Part of a small language model's weights: width 128, MLP 256 SwiGLU.
Each number is 500 + 25 x the weight over its row's rms, rounded and kept within 0 to 999. Layers, rows and columns count from 0. Numbers have three digits each. The size before them is the row's rms in percent of the matrix's.

# up: layer 8 MLP up, 256x128, rms 0.0894, rows 34-64, columns 0-63
# down: layer 8 MLP down (transposed), 256x128, rms 0.0851, rows 34-64, columns 0-63
# gate: layer 8 MLP gate, 256x128, rms 0.0965, rows 35-65, columns 0-63
up34 100:477499525490505453497492477513520490559521523475495481505521520517498504531471488510522504488516528569451512524495492492556501502473483505462500470505488514482504480482491534505504492465464480
down34 098:480528520474520499517518468483459519499555515477552494494516482503512487535509459503551464516524518503498496490498457499462463521498519479508467473494530506486528535496540498521429503521528542
gate35 103:552485501519530534493471516509483521499497564483476509521501548503500519454482469487531489490526500526529521463541506528485545480526513470465506492489549486519527536515477482516527513457482479
up35 101:513490541502465460459527488515502501473486480533468537510506490490523463480433540530457521493490489515480518495485495481542480510500524475540520564479496534509524510496464526475494506548490497
down35 104:482496498476534549514495478514501523485487507489464521508496505516498495518488513514518504513536522495497528534475620531503521500507520510490496491489526511483509514489513498501593484446518492
gate36 092:492508514507505488507517528509497498511535463478513455534562535510526477491509517501466482522456485475519514555473509510549513503505508515459486460542496503473509495515482460470481449541492481
up36 100:501503506476526503504481549482468475478541482462504539450485509525521468532486473498521470505515531437515500560519484522492496481508492492540464477479502482484487553501483505479543488484516468
down36 098:510478550542538476518491474472498530517489475464515518509472516486472512508500492505519527510490472552511497492459522495539503500492498472527562494492533482538492508514480499494483477478520488
gate37 096:533472487505515555475531512518546520491467508498470488535470500494519512507505468520498479462480521532472579535459506482489486468477526474526471507469510501517464509519500500536491463512501490
up37 098:538531462539527533491537488493506529498460489472515516495499481554508476501526512500511540513456466541524471496490491475552537554496484488528514505480495503496488479497496531524466506491514521
down37 098:505553512448536501499525528538498466514465489475495494481489516476475525508541491516481496506528542492496527502514506495442509467517518521519539507548484524492527472484468529547512530500496509
gate38 093:490539477524474522468514496513496513502548502490516511497554502495467514491497511469504513524497492499530573523490489507546524521521467521446504485501522507485506511506508503484538467471527517
up38 100:540505524515490508492492478514522515495474483520483495468493522467531497493455492474552494508564496507457485476543489458493476509496507472516531491476528480453514519509534511526509510481462516
down38 100:481494520495514471512493486490521496492490498538520485513531522505535564476507494516511473469494513481508518504455499495488554528488451531505519530498425500505475485525490494474500520552483468
gate39 105:546501489529518453502507533538508462482524525498479525516522511509527487531462490504524484512514478494523497511460517480474488468481512527519460486539448493504505494510496516503520545512516477
up39 106:488465480547491475520454458467513521495482445510508493461484513493485471485515487481502488522496444513480535494567506501518525538493500514512479518499517496466503501474529469468499490511511488
down39 098:497462434518496532520471489505461466491508500512495492519480521462461506502481495480502489485507478488486529482541542514509506490527548504473499491479492500527492508529514472516456503498515509
gate40 100:505499497524519483505498515484487460496476471527504494533475528484530490528491479488514544522565471505454513499509491475498517488489514518479524511535490463498539514479551522505516498482476532
up40 100:496498503520455497479468514498536496559486500506496518520530517509500488520508490457547511493529496506494524497528501508552505502490495527468486507514512536514497494498535471486481482484450547
down40 096:510506496546507496496498518524527483514496531514522504470492492498477465452527526514482480479518560484504520478462409498486498514488519528539518501485500503460531535538502468497493536523513484
gate41 096:504502501491499491502510483517489488537534512496508491472543519500511515527521507517463460489479505525492482510530491474487491462511477483511461518511519477501454561487493458500495503464513529
up41 101:507506518445519513463505488458446462477482494508543478514539517467532545474525526516490470514512515551504521480490532525497489498491476502479529511499479571495455462520510495491511500497492477
down41 102:536508510506507494520540473500511500514503502508477507509497458501500521547501559522489494495483473498488517471541415502475480507522502487483471506515481480517516549510476494517514494497542503
gate42 102:518481458498470469475477525547525481512491474474506491545519518497534551523498545502514496460465470502550532499484514469531474544508565510550501514532471542482520491534518475520498527493514557
up42 101:502458514497443538457528543496534483499525519508443489495511460475501494523551497529511507539503497487506463507496512519442496504522457493509464467467530507512469508510483478508515502538496534
down42 102:508490467482469483510500478502513485548536481512474533520519515478453459485511513468477461501452521457504488556491545499518483515525544464516515509480496520451489527504521505522532502542527513
gate43 086:503453558515507550494471488507470520511490498484480482511488488554498499530475504496486507518532483480488532544442502486481484484491538494510492499497493559593493480496484480490534477475496513
up43 091:526533517502488501483490488555468459495497527468537496509475497498478553488484527485543511533477505481485476528520505516524493479555558504481502494530472506460463457497518467509466473533523494
down43 091:479479475483518479508484517494531503513479468508492483518518483476515439512520464499516512518456511523520478478513531476524514536523534536473497514470561535517533506509478515482445517500479498
gate44 107:483499530516482508481497486482469568521504544487505521540496454474504485509501515532486501526458497492502483533479549518506524518519519557458520456478535539512513488497477508510479491508443488
up44 103:510497490442493557519496460518473527512506529485516512502467516539495558517509483489484470503453475497494461493499529447464476544463476512501522493497496488512498476542502540507481498537506494
down44 098:463485502501542472469533535510517494494478488501532468506502482522511505472478536516491495457537495520539473463508466490467478491460492531507496455486519499470491548480500463443505526509509480
gate45 093:487473499469512503492475467475500474478488530472470475496483461527485466488513506545502473530478503495489532543494519501480498489526524475424506527507468491496520526518479491501504505516480490
up45 098:538473515528543515483469439502510483430507510481545504495506436552512512523510448495499456499503493531528512474469525479478511487513480490473480519545488490498443522460515477494479495470490476
down45 100:521489514480561479506477487481493529455511460499528493491516513507490474449468518490534484455521487481503474486493449500511511519495501467461498486506529501494511547531500472553479493481521486
gate46 101:533479505492497521531492454522530528551517508470541499476508491475524496501535480511520560517492495492520503510515485495521483481481501479498511468494515496490510503479522516492503560499508478
up46 101:494468460530487479486519519534510544514549503515500484549513526508487519461481482458481511508497507526459482508502488492505566496536518553487492484509495515468503481478484492448493490493516481
down46 102:493469462507520506493487478519533484463491516490464492499506471569480471481497525497551505474467503514494512475472527469460536526483476460542533494520492492483515481502475530495542500479491543
gate47 103:471533480523541498520478530513537489489494470484503551500512573504517462498479541498485483453493489479504499455541500472527488470510509454519516551496480509510515477457523454471512485529519494
up47 101:525494545481528563495510508511451563511526525528491491498498493442507505461493489472496509503500537523466505527493485541522489507514496502476469498507539523456477508516482495531490473482534465
down47 102:467501416508477468489504512486485534521475492498529458535507517517525471518478508545528487493497482495497508474522477485462511518540495508527537486499503546480450505531501493517535451517497492
gate48 101:475479493497478512486502525504488543508498489496461492472496505503468500456567479557497478513524474479500471470467509483477505517553501509491506511508552523537480563541530544502528497458533512
up48 103:497496476484527525537490530511492510508475545441473455506464486496453531552513455495569494528526471485493483513502520489484480482478488526530538502512518478499472512464514492532525432437495505
down48 105:466485533492515506478486533512444516506496525455486495493515507497486488523504476476549497483496480526494516487490456506501505508516516512498451503505522457491477564494487472509447505505488495
gate49 097:496483522538499505544445496479499506506486511505512533494537510486558484540453432496510475545516511493493453491474507491463499532539562490522511486482451487521497474501512486516458509482531503
up49 098:529493514539510504539522500507502505522512544489476505504537468529469446485521480501497502526460521473510493552526499480476473481514542467492509548509539505464450509533484527566480477500517481
down49 099:474486505480531498494512524492488517509531529513461500445487496464527508464497536519527499500541481513443488476556489503494464504505501506510516477522465527531507511534511536477497434486498516
gate50 098:562517454502491490518522526466493518479481472514525494525514512486447544509546489504448473505483473523504486477515505526539487493472478439483496484465513466530464511495486506494508495505522518
up50 093:546499532503517500497463493532520497502536501475511531524496527542471490521495533477495540517509483468474508483508482487509542549493478497495546471474528541472497511482473522495494521497461517
down50 098:484506522504575504501512513522508507522474502494511497486556468531528507496519501534487470486498536498496504489481498512479497505456467541456509504496516524516485477536509501488560501500529496
gate51 097:557510517541509512524532461488553491514502517475503494475487492481482485503497508585509509474465523525492539492483501479558479448478489501486500528495513488517490458512500481531506468523489497
up51 097:513550482494522479478506509504474512497504484534543490507497475462537534506514527477510521494504496509499527487460505555509499534495512499507493508479497523486508566487524519501480514492533514
down51 099:577479490514453472520535488494494483474524561456515479509523498492455483521490522498462507523504527499464487501531548541479523466466513476443498504522454507543470491527506518488525523477501518
gate52 097:522493497527550490472524490505463484477542489470494465502515475525495487444484526517509480499498445497473492531459493478491461529507488447487553491536495522505527477544520503457535486519496517
up52 096:517489462505496557506507493516510502496465475466448499495499445487473502503481483516503521536523555520524462504492495503531490525467503492410480518519516495484518492525491512519471477495501485
down52 095:497505523512478509529526517508477502527502507502501451494473525455531473438504472482500503452516474498532514467547484499529496454507497504500490502504519499483558512534512485504487498546496509
gate53 102:512525552516518455493465504451525478468508457438496502533497499508496522532484452508543481475501518498518576515521499515515467506513506516543568493511542520521514520535511494543492526541530514
up53 099:521505506479541481511519479546521488483478505502501506548500483492485487527536519533452449494506505456484466468510504461503517447470493499494535503521501475484489501527516522506526531501495498
down53 104:477486525506517491486469508492533515555490508480482495487498523528477484482494573478517478481550518532516489520457500527490518515485464483493533540463511535507513497495501478496518504511541499
gate54 090:494467483467485496558494480478492529467456484489494480487487527519474510499522516523480517486474471499490470477525514504495497510498523454528555539462530533511513514574512505475533493550497543
up54 093:506523462460489482523487489491478483547481506523519480494507495556455516504517499525509532471488490499532460507531518484508491552489484492490521471468560513487499495529472530479470509529505412
down54 094:473510493511512478509512490524516502487469519497494479477477531498538542490504503500461498579522505512487486536479478528492503564448509487465500488523491462533492517555479513523535483508494472
gate55 110:479521542527506515502527521515480490510527488532505505488510511498523516510486519453489455508492510518536535517470527494497535529505490489550506462509507538518454480504479481481516521481519445
up55 103:493433509543493500477466543468553502526486485519529523500523505512546528521505463521496490476492481539482496493514481505499476460457510536497499521471524484481473490508522524466466515507499503
down55 106:509539495492477528508497478536501505452513504497509494516515472496519473492528533511524487516510528535492525484472434474552504436499498456504487454522475502496538524515487447491506464494500486
gate56 098:493486525477468495476507522556482488500524502459460520485488506520476488483505532521504478526499506503549510462475522488511487496489492463508493502535475446555451520443500518477525505457493523
up56 102:490528484534478529468507552501464543489532494510482527511493531517568482504510543536461541516483503483494482463500493474514487488489512538482502517519552521503478492481549476502482467483483511
down56 100:491511504530487494501511555493451522534484536474503484506481512491486522517483513481520538458484510506494515506495450479520515520504514484510486482519501524528561535530462451472476504526492527
gate57 100:522535509454499493507513478511458503459548506471467528514491502489513517484509531506449480525452515494504501476517535517526473489487484532526531505517508482489500514504541511485487511522534541
up57 099:473496464528498502478522455473510507470465468510520478503492491510485468441499486496481495483504479539491477534499494492526506521526475472500508501514488511531482513493525494499513468517486459
down57 102:553501448520530497442522491491483504490500483517486468503520495453546496512493524500495485487506473528508500539474533452503550514484485490472502496498518463493516482519498475493534550497475485
gate58 102:535523489489495489484485487476472501511543512470497522464506504515472489438528504481493485449507541533466547496473503532495518521514500488487486489461541497546498542521484535479487497495482519
up58 097:485556517528522460499532487537511470464456453522479464542474525508502459516493513496464512511469495488488518509511494504479528495482475501545496517544508483527559527502534517494513487462511481
down58 100:471506494476517476571504504526485492474505496511515512525518497508515525504475508513500440551523497537512526539519450474517508504502511488517508476483477461514519493502504445484524498456538509
gate59 098:545484532483527457497468485468474525531479528490507492470491457499574545545510495493469517527533514527487524490527503496486475483499546521505557479501528504511523454495495455488497522536477480
up59 099:514468474480509479467506472466481492514516542515538513482552441545513500537502501484511509469507532528491544513522494517542516526500481491511527504499488471536502501493469487522470560503490512
down59 100:522484482551481528549459481468522478457449551504554535487508526474512492466475518507450516478529504495483485513499502505513505473506495509503529462519502549523506547490470512525500500460490518
gate60 101:544535471505515522487485456528511469535516506511511506532537495546488435534474500498493511495486506517526498505491499477520487507483470522449544483561493534551500493490492503498543516518511526
up60 097:547481477512533493483500516466510482513536516485536472469535483558556484491501486505484461510517467475521515495504470532501524476452482479492519526517496502516506493506473471472515528527515513
down60 099:444517555528506504506478509460499523494502473498461477467488492510494484472507501480505517483495471503544502514499466531484508478488506507516485464461495501450541506498498479519521522489506451
gate61 099:455496513465474528542477532472492477521496532513467493498501481468481500485498494476525497533490500523468525574482547488515528516475500512497521487498518494458464497533441524480494492502495452
up61 101:488531537538515524471500506494524515496491470546484516521505518488511508494499499512549477500542519522486555508535509493472479469486443507509494526489489503495531480485500472498475484494508454
down61 098:537480525482543508509507472517493544514505481440512463472480493512503519468483492465496531541539518487499492465530511529497547455530473499464476494518487496518521545478491512495525516478439514
gate62 097:503511519475473488545510493549481525466534513483495478551479491548478501547492537429517465480528467531552499498520494443507499524516505534497496462506487507494499511527519468531529485512511480
up62 102:538487439478500495487476556551452497513500511472502467490500511516525472483493468522508521489518485454517476476504514540515517511534479521496486552499468475465479540489508480501485504504521513
down62 104:514502503535508488496553462488551521489525505468442511482503520474506524503489511490544538514470529483515507487529489501500510516468500508447488507495483492518553406552490500509529530492495525
gate63 095:484471444464518517514468517523484484527505537531501514509531511445485490454494516515494514507456467553531513491515534531531501511513514478492529515488506538476529539560539496517492526504521524
up63 094:503502547495508517549579485500463494501418495493544482456504504509549478502505486513517492533504508508511491515549480478513454509478535442505531500559470505499513529529529502521498531515483518
down63 092:523477502517544456500509491484492499522494503481519476473496509518442441508503497518526525497538497493552464520471502515510528499485463513467484486490522533503506511478550541531474471503460517
gate64 110:516558535557491475460503467526464444513495483476490470520461500459500489518491530507538498515518451544516492483501518461515515526518531511508508470501499505495475531470516543540544493505493484
up64 108:474498473505553486527510522469502495510553487487531518491518493526494496487471495475475486544463511539475537471491458506454541476437537522517454458479475483500488492508465509469497510518498518
down64 107:503494526460451480475511536493488499525541531505481513491508537527523482514489470511498526506520532560526489538515549535496480481509529504491491474513503490481481515533438476453487509503492527
gate65 090:500506530480535461496467489448500487519495520479476457508521544459498529503531468527508533505506481478489504489555535505502512510471454483490514524486543492494486466492526517500508503512509443